Part of a small language model's weights: 83M tokens.
Each number is 500 + 25 x the weight over its row's rms, rounded and kept within 0 to 999. Layers, rows and columns count from 0. Numbers have three digits each. The size before them is the row's rms in percent of the matrix's.

# o: layer 5 attention output (transposed), 96x96, rms 0.128, rows 70-95, columns 0-95
# v: layer 5 attention value, 96x96, rms 0.0839, rows 71-95, columns 0-95
# up: layer 5 MLP up, 384x96, rms 0.0807, rows 0-6, columns 0-95
# down: layer 5 MLP down (transposed), 384x96, rms 0.0569, rows 0-5, columns 0-95
o70 095:513536496492486538502456499477514525506546508506472507553501496448539504505530504513497531495481523473464485478562531524451523518497508479467466446482498489512510523442474496497549515468450494484488492527481494485483516500463525488452503490503492507510508519527546521505499505513476500504
v71 084:529530514502481477480511561476515473515495504488523558515449459471496470511497506491504556488473483486550534507500531526494504492532455497488490507458476483500499515474494486434520495482503500536490507511546529504481499503486473544500517524525528521525526505437496475476492481520498480501
o71 095:498488460491481496495501463466516492530538500543474589501532485475533475521527501501481507482503496485486488501514475531464490483495478501514490462525510485542491537491463482515560545516530494499484485477450471466473493488503498514480510475485505537515476535525530523548530506478487497498
v72 085:479493487460511502546528488499535507483464522485481520507455501527501482489499467515521546503518534477520493509508497520516489482453531536533507468484491422472480503544468501509510507492514584508531501493503463507523518459488498508492513473552472488504464523477490491483506469517477504506
o72 086:490507461513468488515456494506520505463520475500477528453482529473490515488509510523527539513481467499454506504497478491493504556469549489494502486502514469483575501464515479533510467491498473499464469472502492484485519497505522515477511479478537500491528532535540534510530533481554526494
v73 091:542541473519482519502501470519541501552479463549504527476472492514487482496482491478458521429489468511492458507501459503543469502527467519539499494537512497508505520471497557500513476493488493473502485473506492484486499528512479514504497498525458510551526482487498470480534483469541503503
o73 092:476513477490536532487527520499502476554529501487496514519502475504503484465488515521496509548454534485474530451520500531458522504480508494488445485508521518546509487493490443514494503494532493480456467515494488496561484531499464456506500451516504505518482508544506508506542481468480515517
v74 091:503512524478510497505527520504530483446460477454511548535472495501542496526524420511495472473456467518536465523508518475451492522536506527541494478507509521520470513504506503505492479499506496499486515454534519501516487533475507469442473474485512506483487522487508521472490514518525509512
o74 077:537491545505474469522481510490496483489534536476479495493482478518501455508487498463516528476448505496541498497477471472480517515485477513500525503487496529524491508483511512558492485484524503480480506489472521518475519538563475475467527530477498511561533509471482508465564503495508449503
v75 096:487483509520436554532543520508505509481484527503521507517508520525477509501480463481450493490510547539526485520529515478525514483486492452536439544488490497539492487511482463518491445480507469512500542497470519491518549497479516489487482485476469515529500508499481494493490500543496493537
o75 099:465432526524493467484447477515541505478507499514476517523494478498503469504496482494507516513477510465524486494500505501504476513536469485535478507542468525466536496505499555498551502456538474507538505485486532518503496480516548477498532511520498493501522515496466506488553509475510453453
v76 083:456463534506473472513506490522489507498448476498505571474525479492520502467513503471513489465530483523521497506508484444503518473486507456506494506500509513473496490492524515516529545450513504516489491532567454467483510519559484481479513514481474519509496502517486533486496505523473448495
o76 084:494487548508465513489522462489513561508514523513527517511498496508561508483499484509476512483514525494491534492494506529470476502495496467444479496469463506514488542489458426470504543459493484500457505489497510505510532454508486528462454494539532490510512489529484540490518494514498510508
v77 097:484510514512471470504492484503515485481520525470505490510456437559483519480497524459526529513493507536500484519456553505460526512529496504504480530450480499486509486558480500537500498535450465476496466482523514521528500526510493518496497500537496533482507514482531470473508483484552482488
o77 090:475488490518447445470505492495503485506489507517490527513505467486549485478552502536479523464470523475509490524494477478468461463495523502521537504536510506502472469518517486488498520543558485474504466531478465533497462510525490525550513475485493492478524482506531498537549494489503534502
v78 092:441501510500511477536519486517527492527518483518516485494461537506500506496488494465485483504531480507517507493483486479524466476520500515465501484507538474524473547495437510502523555497530549496496467533531501542512497531495554473519522512505479470529483480478539496504501509498485426526
o78 092:477494487500485519510504505512485524469491513526489464518467523525476556456539505503526505532495497518501537428554492526461507501485499480453469488466516489497489541484502450554476501495471521481451494527536523466523524480489477492511498490474528521516479510526505532531513476501492479492
v79 085:518488479506502531520512489470524526478453458536540508517532493492539500539502463460496501511524441464450513498513508528503522497536468474490527478468511522484490528470517520548493479503497542512477476521466483482500492486538459501511477511498498511512455476522517466519489505472557509523
o79 077:522516475517512492540490513541511519536519515498502431491485501435458512478523504513499501491510507487466468548510493497492498517473511465515515558507484531558536503505486453518531487488489491520506496503557476494506464516464475488510492500533495497512499490445454510502498485475492466539
v80 097:490458512482522500499511453494465492494439514505517559497475463515507480542513477471512500471511505521485526531505502450511488544535512518499508517507501539480471490470483497524486495469525458501487506521490538514507480457501436533510557476491462514499538494476505480504477486537489486527
o80 085:499493479513492483568508528471515479487508512508535480475497443550496518499504550503473505470472488506486525534509516531466530466512467481514497448518460471530517512519482496496488494494599512516482504499515470534506502503504511491463481510488496474476498501501462500521499514472507484552
v81 094:512490482489492488544539545488504512452486491520533494466452481468507490507502486524503490504521473509499471500489521504521463466497506487518534473481510491506530452501532462532488530484460476475448531535536527560493460515474518505503503506463501519502513461537517518488445502493484538491
o81 091:498492469509538450466528477496514488523515513492519470500467525508493495518479571455490484499474524507498478522452503530481503493526477547460514468498484483493470502524502523496473479519510537498519554496511513527505532468576491493541487486487513534497521465462493512519477494498520467471
v82 097:488521507504555512510521506468559540512473471503516520491528503485482461522563471500486512490468482513527466548504486489529463476463483473521545515474507475530507484533481517513509497492517559525515511510543480493464506493502498503472456509491486474532471472519529493485526470469518520517
o82 089:476455533504495496487474499543483533541544520469501494486477490476483515516467492524538521533498516481475499455497477488451550537518507504446504492481504492513536495453490504501482487511429468498497512495527500485508510488506493501482513472511524520499511518497515548552553508473499452510
v83 106:507487475469537452507477505498541511510552506525493543489523538498467519485535524480473496445516483487491467472542462539498477503479495506521451526523498502462514486510527509459520496505478525462528494481506482442482515497523516486495527511541495474439502551505498499493496499516489468494
o83 110:511524536454468539449488509506475504499489510523512529477514491487519464452470482529507502564477496510495498502480528491526513545512527495507519489485547463502481487445517452531505461536467497498477520506484524540505489532480477500469499489528465478513495527500487513486476543496497548519
v84 088:466484485475474492470496516509490443474499532487508505496480505523514547484461487522493473527554507526516507517490516484485495475525499463494473538500482513488541528499510524542490528461488494440462510503514521507479447503504460528486493476496532542483512504493513513455533538469481497557
o84 087:533515541537507534471477442480525485503462548527506513497472492538512513496505502477468517454474515517522450490504474503495530475523524506511497464531514505521452467546512524494499539453499532499466524478476453529527488519536498483502512488474474490487514469498509469503534476515511515482
v85 104:460443449490545497503503484511481544478530481496533497487508531498507503499515470520485486497515470514529486537482493491532450444497473464504513546517491517512522467469496485518512519495530517486476503473524517551444486535523503513507501513521548487513475493461522527498460501536479499475
o85 105:510513541498507495488510517489557504523508519529517510487474495512479490474453519468512512497469515478506492457492528530427542531516515449477504425497477473467467568502510527492520497509462502493498529506451490521487547522500506473476530479515496510499528518489523492501511507500495486484
v86 082:524464498490529484513503476478532517466486469458475503505493515504523461499522511485458501474535462504488471503498490501523525447481471485504504489538493489538524495501462500495467544554476501444499526471506524458518498498473473515502471473488517497520513508482494545487480465565456486470
o86 085:474513510464471478488500537511501512523540513517498479465484497508513465478478494457520497512459505514477522488481498493478530557490572492501530474496543482516491530461490487548529500463502478487491550489489525551503525500458489487520512497470468470484482521521569496504478515481496494514
v87 098:472536530537502491540536515472514508544456534459499495510522538480504519516503460471515523530537492515529482528481512540538484481490548473548498484513523513463484463527494494507492481492450522539505523468468451531492502478527532470472521513473495478495473502488505476485495475501499507490
o87 099:502466514494458460527486548515520497452513501494509494512479487477521513469490567534547526520460484496525472473475522488484505491506493488500484498533486472517562524470496519516510531480463541503497484501511487463476512462537524525484490497529534510487527452486466513463515537489503472514
v88 084:513540484523562472561519500497493537486467444498453520512556515496474470516504491519524520478478503480533495519514457480462484510525496531495470501524514509468505465488531512491485474491465538551536490502466501534523464508521483499502529492493484492486507469502491523492512538481492540503
o88 080:483510493529477516543532507546509510511508474475528499470452519490496506523481521503487496508483477491496488511519520528478534473486502547503488537522492534534503482467472428456491489495446504533509513423484497499534497534484502488447474506507514508511513468524478515498482550513532491494
v89 093:515524491481523479504535503490528480501517534519519516506517496517485525496526561465494468506457512531495531534485482537546484462476464522487518475494499492530527515522475475523527447512510541465524515496511465513462534527492536537455508485479490486487453509491525524470459489532500493521
o89 084:491498509506479507517497480531466475509461520526484493489545508486495479488503544518512482564484503516561501421499508457498489498478528534454504531509499517456514489468524513499505490506467485465492517497495488525501498492485529494473534439517517503495548521488531542504478496469534468513
v90 086:490457505531482519498470517519469465491503476489462505491541476476478518522473495503487500525477495514528532489535566496536537530471503525469508513517488501488488478456520464505488440530520508438489515479496515519527537476490535528531494451520507515468523478513519523465512485500528479511
o90 082:485499500503551508495463542530533455549479499498450494528494500487503488518481549510454524478489458512513508504513524533547476501472494485521486501493467472501539509523433512467516501512515484506553500517489474496480501512467553540500467517449525491501500490476509495492522513511463488499
v91 107:490507481505473494455499501516504532494509539504519506506490457503473528490499514537497501557489470506482492492507503533463515452534535461554541566522489507494498481471502472518463457478517495506485416540502504504522527493470502501536475474511510471509475508486494533523482524503494508497
o91 101:446525513508521461506508499494508478523479490539474491481449500519491513501517503523480503491505497493508442519522484521491499503533486505510515504510523509474469506554487533447570494527522441499550550496479480454491522509520527505512519501514483473493461518518481454528476471520491476486
v92 091:520520519508474477474528487496528502482547516490515528531519499491505508531505523491489469547490475464567508470469452471514507479480509513482503491529459532490463536493517535461498467488529529535506517502516531520526489497495477481495470495559501483481531482512488508503465476455455510544
o92 098:465479488516499528495509514518484491463536492514518523469511533536506505492540505473455471491451487534494487509522475495476502510458465496504514510501518487535517512491467541430555505504478507534510508463498548463496512507470464491462498495491496541538478491486502535529483533516540470514
v93 082:472489573527509506501499507480524513485523509506468536503530498482462460483472443457482522524532494470489523552462518530512483547461532527510500487503502516514519486481467474522489489468481472521473518523471501546486493489502489487537495519533533479498481526465518480466486470526523502498
o93 083:492524485543479462482492574529539471462521509487502480534498505508502485524510533468532487481501465485481545518481546516485490479479445470503472506492502440529517484464490521489520512523509509513524478491500441520474484521526529525508514498482535493520476501458511491518534488495474529480
v94 086:513540491473521534526518516487460497506498473495464451523487532502504486506490548497525515475525528454525488488489468514479554540539517512483497469484501503570461481516492503515518493540505495537504522525501481519515507545495521507514483460524486478438505534476489477508484479504483543514
o94 083:497469413506506521523544487520493506460504428497489514517497507526506534498468486525492485495532499530501480477489477480507488476508518502494532521527477521496511505463550525508489515519509496504502458474505547500471475565488504524496492530452519474498539492491499516477473523462541513483
v95 091:486485512536507463515425488515514515478520502513486457500514538529525510453488544505502473497507516460475520509523511507469482530488531486490486477479493454526513530481543522514506516530485465495498489516508501453538530481522459542490496535471516507479478526446512530533493488486460482500
o95 090:489534486487479490520513485505501524518485503462533472498492492481514522510544458504519496486517525540490502529515492429533499541554517495555512458523515522482491450447471466496480500462503505527468506505485495519531474516502481524537499522508505471491466521475508455528475467524477526491
up0 116:501515495498503487482472476491522510489543534497449511477535492502489494503511498508463479495485448477560491485494507508518480510493493467497485549474464490465491535468521492478520541482478504507507557523528477518498506530481486482535547521470522531486516543484521493549470518494441535528
down0 114:448475486535534496489492480503503533495503542499504534496505505522522498472517490504470494543537493446431529476488496490518540517545512507457497545543458478465520477485512472493522513486483524531466502484531492507550484523513468516489527467481496489457524494504464530504511514503492513488
up1 112:499489528526519499507542545453534480498535508502501506507508495499498538478479512515477476514559521477470480498482508476420522500536520519526487525503497488516499559508488487495461541517528504461572508513451483467526490489484494482496503476445495481480517508512507508486528483496485481490
down1 111:483519505492431499532482519505478500506475520489513518540483512453494520461487470497553441499486504499497497489443489527507496543469511536535536459491456478503508485550493488476497513522492542504500536489495488469483487518508477524514523507550490520479473545523487518475482523519480496474
up2 104:479535503495527525494537502530474490558488490505525500532499502529533524506481453519493505474519517484495515441512494530488508473484496458501470482508498446513465500454514525481490501551531490520513545482511532481531517507500447468483514493535462537474462531493517491473529473470500489507
down2 096:493491514521493465561515472504471469548490520472477472513513488524463495503510516460478489477481473449497516512482480544513472469485520537523504522480466492504513544528512482480538547500545538506474567474495469491493497478539518487519490476483537492508468525504502481490500477488526528510
up3 119:522502509494475495544468505510470531513491464457510511498533512499487486543502516434524534447486460478512510535543437509500492440479498504484505548500503488472525506493492521513500516498491500530496470481487500492524564497483502514505476508484556530530543498524485511497477515518518475519
down3 111:501521483499506485497463482497485499518473489447526482518450483520495525515471508528531474502474506499483543483558518495524486539523544500536472483500511543465492501443483498501532489531519510469491532514507522515464510491513508520500496523472530537504513478525492436450489526483445494513
up4 115:494500498470515516529509501529482524509513475500488501483502493555493446452494531500524486511531507511517459510445515493477531491525507540529503507474508467527495489524474553469525518491543472463487532455488469485476482529469520506491519558493482516522467487505464488478530475527487472538
down4 099:524459452525490546478518501510522522428495480510522494518532515478469515556476502489467492506492504475544490506482525514475479478491479473490506548485530490479483451478530510487450491500519524510514518520522533514515490466490507511505483526493523532517489496532489468456472548542516516478
up5 100:507498479446527515503497464507475525530502536480479504470535537507506515477494507550510535503490511476509467502465487534444472505467528506504524516494496502551545476454471476513500483480484477480514516496529514501486466520496509537527532513483479468483471473499460573521498538505514493506
down5 103:480507521479522503526521507531530464496540519541500526553481476495499517489510502484529448455502467528515514484531530451492484542502497524498441479513506481518495475507503495500565486516480501499515490457531467484469534510498483505499489539461525502514510496462463501471497456519464529504
up6 110:504481474476446508481475492521507554520475495489525524472517488450509510469505511509540540516467534518497430500445511477480505507492528486491530458506490533514488518487521462535517452464475510476442484489524522485517500499524510492467493518486477518501499532525498528528486498490531516531